{
  "n_layer": 14,
  "d_model": 256,
  "n_head": 6,
  "n_kv_head": 3,
  "head_dim": 64,
  "d_mlp": 704,
  "vocab_size": 1024,
  "activation": "swiglu",
  "norm": "rmsnorm",
  "norm_place": "pre",
  "norm_eps": 1e-05,
  "positions": "rope",
  "rope_base": 43800.0,
  "rope_fraction": 1.0,
  "qk_norm": true,
  "attn_scale": 0.125,
  "bias": "none",
  "tie_embeddings": false,
  "parallel_block": false,
  "init": "normal",
  "init_std_qkv": 0.0451,
  "init_std_o": 0.00695,
  "init_std_up": 0.0451,
  "init_std_down": 0.00513,
  "optimizer": "adamw",
  "lr": 0.00285,
  "lr_mult_qkv": 0.7,
  "beta1": 0.9,
  "beta2": 0.99,
  "lr_head": 0.0128,
  "warmup_steps": 436,
  "schedule": "wsd",
  "decay_fraction": 0.675,
  "decay_shape": "linear",
  "final_lr_fraction": 0.0,
  "batch_tokens": 131072,
  "seq_len": 512,
  "doc_mask": true,
  "train_tokens": 729700000,
  "steps": 5568,
  "dataset": "wikipedia_en"
}
Each number is 128 + 24 x the weight over its row's rms, rounded and kept within 0 to 255. Layers, rows and columns count from 0. The size above them is the row's rms in percent of the matrix's.

# layer 11 MLP down (transposed), 704x256, rms 0.112, rows 190-206, columns 64-127
size [103  96  93  96 100 104 108  98 100  99  97  98 100  99 103 104  98]
[[137 135 143 142 130 144 143 105 109 137 160 117 162 128 107 137  95  97 162 140 152 108 103 138 148 109 122 101 112 136 181 112 104 141 146 109 120 125 145 107  83 136 122  98 116 114  90 114 118 108  78 145 103 107 120  79 128 118  88 178 144 111 134 132]
 [153 108 134 156 137 125 172 117 101 128  94 109 112 170 103 134 123 169  95 116  98 110 109 118  97  99 155 100 146  59 134 117 161 134 143 134 139 151 128 113 131 131 124 152 130 151 130 135 164 132  69 128 125  98 137  96  96  81 124 138 124 139 104 152]
 [122  94 137 121 137 142 125 156 132 103 107 162 115 153  82 141 121 131 117 126 129 138 145 132  97 122 129 131 141 105 169 110 124  97 152 149 102 125  95 103 136 115 134 134 168 134 145 150 137  75 102 146 152 167 133 115 175 110 118 167 149 153 141 109]
 [161 120 109 110 161 138  95 118 131 131 172 153 134 157 156 167 117 163 152  95 128 128  83 137 125 176 112 175 154  98 140 131 111 180  82 119 103 141 116 120 130  90 146  76 125 153 164 153 147 133 125 155 144 101 144  99 100  97 112 173  69 120 152 174]
 [106 104 122  97 108  71 134 106 131 104 148 134 119 131 107 116 104 152 148 144 133 103 101  82 154 101 128 110 136 153  74 143 132 138 123 111 103 126 144 141 150 143 137 113 136 147 125 136 148 121 116 115 143 159 153  54 142 106 157 129 128 158 121 169]
 [142 145 100 112 114 147 123 162 123 126  94 117 118  85 130 146 109 134 125  87 129  93 156 140 146  90 123 118 143 112 129 168 138 127 119 117 142  58 119 115 137 159 101 153 161 146 103 135 170 137  92  96 175 130 119 176 160  95 150 131 136 118  82 131]
 [145  84 119 157 122 131 129 116 117 124 117 112  92 120 124 105 148 168 157 136 147  86 134 113 136 136 115 101 188  86 102 128 104 148 127 123 114 115 163 130 115  93 165 144 154 127 101 102 120 132 153 111 106 166 120 114 118 162 169 117 127 131 142 178]
 [130 117 125 117 182 123  84 165 146 143 157  79 136  90 144  87 123 126 129 114 125 108 110 145 119 128 116 153 119 124 160 147 108 138 117 144 155 144 132 144 154 103 151 121 166 157  88 115 106 118 167  96 118 103 101 120 138 108 105 125 117  84 117 154]
 [ 94 104 120 126  98 158 165 144 123 133 104 118  95 109  88 127 154 110 117 131 111 157 158 120 126 153 128 133 106 114 147 104 123 121 125 134 152 136 132 131 132 147 146 146 111  68  83 151 155 111  73 172  98 156 152 181 148 144 107 104 157 132 125 101]
 [143  98 106 113 112 131 120  95 131 157 142 130 141  93 193 116 118  98 114  99 119 152 155 160 144 118 109 140 119 147 128 129 128  94 139 107 138 125 119 184 143 110 141  91  95 100 159 126 119 141 155 106 126 114  86 144 151 191 110 145 119 108 140 100]
 [165  91  95 122 112 151 135 116 105 146 103 101 134 148 137 119 210  96 105 125  85 150 122 127  96 141 106 119 162 122 118 144  80 128  85 142 136 139 155  99  99 111 190 137 137 106 125  89  96  74 134 117 109 148 164 142 139 120 145 159 121 117 115 135]
 [103 124 120 130 100 118 122 130 108 133 124 109 104 152 130  96 141  95  92 139 154 122 152 154  89 138 137 147 131 167 138 109 115 148 148 153 120 148 170 118 119 105  64 147 101 104 131 114 143 126 134 155 138 163 127 113 153 140 134 142  96 131 140 127]
 [161 154 122 143 145 135 123  94  88 138 130 109 156 138 175 124 103 139 106 109 111 116 106 147 153 107 126 157 127  98 164 145 140 120  89 134 129 133 167 115 125 126 142 101  71  78 134 117 117 116 129 154 139 121 127 114 102  91 123 129 123 121 141 130]
 [ 83 114 134  85 124 119  86 108 143 132 134 143 126 117 115 161 105 153 125  94 133 159 131 138 147 142 117 144 132  49 119  87 142 178 158 106 119 105 131 122  94 131 116 112 108  94 135 189 144  96 113 113  89 125 126 130 100 133  98 141 138 144 131 109]
 [149 148 166 120 152 150 111 160 126 115  99 113 131 122 138 132 147 115 186 149 119  91 179 115 133 148 134 109 114 127 147 101 157 128  82  96  80 165  96 108 132 105 193 171 131 105 134 131 147 123 154 139  98  97 104 149 138 108 170 135 136 112 153 149]
 [150  89 139  79 120 132  45 113 153 143  94  96 126 115 135 113 101 115 147 147  97 145 119 116 111  96 137 129 140 149 146 118 125 137 146 129 126 116 157 117 121 132 112 131  83 100  73 146 132 143 153 106 128  82  85 118 132 189 107  98 140 127 149 111]
 [141 154 157 127 120  92 130 115 184 120 123 167 126 114 109 123  87 123 120 111 127 138 142 114  99 124 120  95 109  95 165 106 148 101 119 164 138 147 123 151 195 145 131 155 103 126 134 153  87 104 158 135 145 131 110 109 123 167 120  86 143 158 166 112]]
# layer 11 MLP gate, 704x256, rms 0.114, rows 191-206, columns 64-127
size [ 95  94  96 101 102 106  97  96  99 103  97 102  99 102 103 102]
[[135 158 113 111  68 129 138 112 115 111 105 127 128 114 129 129 123 134 145 152 130  76 143 107 154  94 117 154 161 162  71 151 123 156 148 151 104 122 155 162 126 129 124 126 129 146 106 172 117 134 147  82 128 132  92 175 115 120 103 124 122 143 162 141]
 [104 150 113 139 134 120 147 125 113 168 148 132  83  83 133 134  77  92 126 125 110 111  93 101  95 103 150 174 140 156 124 145 153 127  90 122 143 114 112  69 136 170  61 118 114 157  76 159 124 129 104 158 115 149 146 147 127 137 126 111 176  94  99 148]
 [164 113 128 126 155 140 128 121 127 130 159 157  99 155  94  94 145 103  75 138 115 147 148 162 131  93 108 139 173 108 137 143 136 106 103 149 135 124 109 114 126 113 132  80 126 113 145 181 152  85 109 116 129 120 118 141 120 115 123 186 119 116 128 110]
 [134 146 128 171 110 121 136 106 143 176 117 106 120 133 141 107 151 110 149 148 105 135 140 147 103 158  99 134 127 149 138  90 167 123 102 138 136 135 152 148 114 184 166 142 146 122 169 112 149 123 140 122 136 113 153 143 133 129 189 117 132 129 165 112]
 [125 120 114 103 142 138 114 145 134 122  84 137 129 151 107 171 113 144 118 119 105 140 125 184  94 120 117 176 165 147 135 112 147 100 150 198 122 134 110 123 144 145  91 144 134 182 120 132 110 115 145  74 128 169 115 186  95 116 166 122 101 100 159 136]
 [116 103 158 131 139 140 144 138 141 159 140 127 125 111 111 122 144 134 124 122 111  72 167 146 129 134 112 165 131 124 103 160 133 113  96 137  76 148 103 176 139 175 134 127 112 151 152 132 142 145 160  93 124  98 140 144  99 101  99 171  94 103 130 121]
 [163 126 134 133 128  84 140 159 121 100 120 147 134 162 102 111 128  75  96 155 145 123 142 157 161 117 106 131 143 122 112 108 120 117  88 206  97 132 121 162 173 102 151  97 174 152 130 139 150 150 119 123 112 157 106 149  99 151 114 142 108 132 149 157]
 [114 132 168 145 150  85 118 124  71 141  81 146 135 131 200 105  75 146 100 160 131 137 184 105 113 132 137 175 180 132 124 125 147  94  99 127 150 177 104 133 147 114 163 158 147 154 132 130 147 107 152 137 106 143 131 143 100 137 126 137 104  94 151 107]
 [110 151 106 119 132 102 159 127 136  79 141 144 147 111 112 121 154 122 108 128  75 146 131 115  74 139  92 114  92 123  78 103 139 101 129 184 138 182 132 154 158 116 127 124 161 137  83  88 144 147 162 152 167 151 100 174 153 121 144 109 138 109 134 162]
 [126 137 129 108 160 136 136  86 137 154 103 124 117 123 156 123 128 124 145 132 140  98 105  98 122 124  91 126 153 142 119 129 120  61 106 113 141  92 122 122  87 121 131 105 135  99 121 117 138 139 122 137 126 123 124 160 114 119 134 114 121 140 112 130]
 [ 80 111 122 137 145 154 147 128 122 108 117  73 134 101 135 150 105 110 136 129  77 105 115 117 122 126 124 177 158 154 129 157 165 157 108 151 142 149 163 112 120 153 132 127 112 114 149  83  91 113 123 154 116  84 115 123 113 134 115 132 147 133 118 175]
 [105 165 126  92 132 114 136 165 128 127 150 142 132 116 123 152 101 147 146 177 125 107  94 158 113  91 151 178 129  87 126 141 151 142 195 136 133 124 133 117 144 141 118  80 129 148 144 115 111 163 106 117 151 123  86 150 115 145 110 103 116 160 106 118]
 [140 103 181 158 147 111 176 121 157 151  95 125 144 137 121 149 128 107 150  97 116 145  79 100 109 121  84 145  80 134  68  76 130  90 143 138 124 164 139 137 125 137 107  93 133 107 154 152 120 118 134 146 116 140 116 142 116  69 131 193 135 115 166  96]
 [121 160 132 149 108 134 137 110 119 119 117 186 158 150 153 134 131 109 170 142 100 174 125 143 100 111 132 100 133  96 124  88  84  92 134 160 117 133 109 138 153 189 128 135 152 132 119 176 144 110  98 103 125 162 146 209 124 159 154 109 170 108 160 143]
 [164 129 101 128 108 123 131 136 142 139 134 160 107 157 111 151 109 118 136 166 150 152 162 150  98 100 170 147 139 150 154 112 138 112 136  91 125 147 137 105 151 127 150 125 133 155 126 153 160 119 171 118 141 129 127 120 131 134 125 107 124  87 149  80]
 [112 161 128 124 115 173 135  92 107 114 123 156 135 141 144 179 139 137 154 159 124 145 141 123 144 140 130 141 143 158 128 123 157 136 126 160 115 124 129 132  84 155 142 156 130 123 125 159 128 113 139 134 135 120 127 128 158 108 125 124 100 100 174  87]]
# layer 11 MLP up, 704x256, rms 0.121, rows 191-206, columns 64-127
size [ 95  92  93  99 101 109  99  99  99 104  99  97  96 105 106 100]
[[130 115 138 120 103 129 153 111 123 141 104 144 108 133 129 127  95  75 122 101 119 167  86 111 108 132 121 125 113 127 157 192 145 125 114  88 105 142 140  77 141 152 101 104 116 138  85  97 131 119 117 106 154  56 148 142 159 119 150 135 112 141 107 141]
 [147 149  99  70 106 135 126 102 120 143 160  96 145 133 110  67 140 162  98 105 157 104 135 136 164 137 137  86  93 120 164 156  93 135 123 120 116 147 155 126 114 122 140 152 150 111  87 111  89 133 133 132  72 140 101  83  94 132 123 135  94 110 147 160]
 [ 92 127 148 173 134 112 145 113 147 146 137 138 153 140 123 100 124  92 141 126 110 165 132 148 139 132 159 140 107 136 114 132 117 109 129 125 121 101 185 156  75 137 135 152 131 110 139 122 142 127 149 140 140  93 152 127 134 126 122 134 138 117 142 117]
 [148 103 134 113 147 137  96  84 165 141 106 115 120 158 128 157 152 139 118 131 116 114 188 139 128 110 109 101 132 107 136 134 148  65 143 138 144 175 130  84  96  96 152 153 146 135 107 151 101 136 100 140 116 145 123 106 117 127 133 175  99 133 124 153]
 [139 123 151 148 110 117 152 118 156 131 124 115 145 132 106 111 115 116 125 161 149 142 120 173 108 149 155 129 113 129 105  90 104 140 102 145 130 119 150 139 151  76 120 174 135  82 131 147 121 125 145 153 135 139 109 171 154 143 132 109 135 123 174 152]
 [131 125 169 120 120 169 116 140 177 126 114 171 126 115 112  93 122 131 115 105 158 113 132 157 100 128 121  88 144 172 109 150 168 105 169 139 140 121 124 156 147 104 158 143 119 124 106 109 144 137 130 141 167 109 107 141 152 103 128 112 112 149 186  92]
 [144 110 131 102 121 144 135 146 110 126 156 156 156 134 139 122 138 117 123 162 102  93 157 108 101 102 141 130 137 127 156 134 149  78 121 144 149 112 109 129 132 111 130 150 114  93 143 156 127 106 143 109 148 139 135  89 132 143 112 150 171 136 153 146]
 [107 145 147 125 119 131  91 144 133 131 146 118 155 130 105 140 116 101  92 104 144 186 145 115 126 118  90  80 113 136 139 159 151 141 130 123 110 130 151 118 148 110 114 111  74 111 146 147  96 101 153 126 129 162 139 101  82 124  97 126 175 130 100 148]
 [128 124 140 138 187 107 131 138 108 155 141  89 133 150 134 116 113  94 112 116 113 105  82 152 168 135 136 145 136 148 106 109 133 159 160 124 170 125 147 151 133 148 114 129 162 144 102 124  92 129 115 135 128 123 223 125 125 128 118 146 146 117 115 109]
 [148 109 158 122 161  82 150 165 140 128 119 191  85 156 146 129  89 125 121 103 150  95  83 114 114 150 129 157 111  98 121 122 137 127 109 101 162 122 130 119 144 133 101 102 131 144 139  62 104 123  79 119 141 121 142 122 104 113 125 140 141  86 132 163]
 [162 141 148 134 119 147 107 127 133  81 121 127 102 146 141 135 174 118 115 122 113 174 114  47 122 147 153 154  89 135 134 198 126 135 142  71 123 149 152 127 111 124 137 140 141 117 158 163 179 112 130 170 104 121 167 137 130 126 135 164 130 136 135 140]
 [ 93  84 108 120 139 130 148 128 148 141 101 119 120 133 128 167 115 139 132 134  92 154 147 142 107  93 102 127 139 109 103 111 150 131 134 116 127 100 146 101 160 167  73 118 104 151 160 141 120  66 142 127  89 172 132 153 115 139 147  75 109 125 116 111]
 [132 124 161 134  99 121 109 123 119 141 115  96  98 101 153 144 145 132  99 179 153 117 132 115 101 133 137 154 122 119 155 119 124 112 119 146 104  75 120 122 106 157 115 125  94 117 103 106 121 118 131  88 124 125  87 144 144 147 156 118  73 130 130 132]
 [ 91 151 132 100  81  92 112 143 150  69 126 139 134 117 186 168 131 142 111 102 161 112 123 158 153 143 179 125 152 128 100 148 134 159 157 126 142 105 122 117 149 184 107 126  85 147 123 131 142  78 118 107 179 146  97 143 120 116 158 139 163 156 132 171]
 [151 119 111 151 128 135 161 116 125 148 126 165 102 130 114 109 172 109 153 127 114 106 132  95 144 105 119 139 155 161 134 148  87 123 122 120 116 128 104 124 140 123 168  85 142 114 141 130 121 136 138 135 115  69 112 149 113 107 134 145 158 139 136 194]
 [ 97 108 131 146 124 144 124 128 118 143 130 126 118 150 136 101 101 138 161 133 150 127 132 128 120  91 134 130  92 128  99 100 125 189  81  74 156 110 136 128 122 112 148 139  87 138 162 115 143 152 115 118 156 115 117 138 103 160 140 162 177 105 103 138]]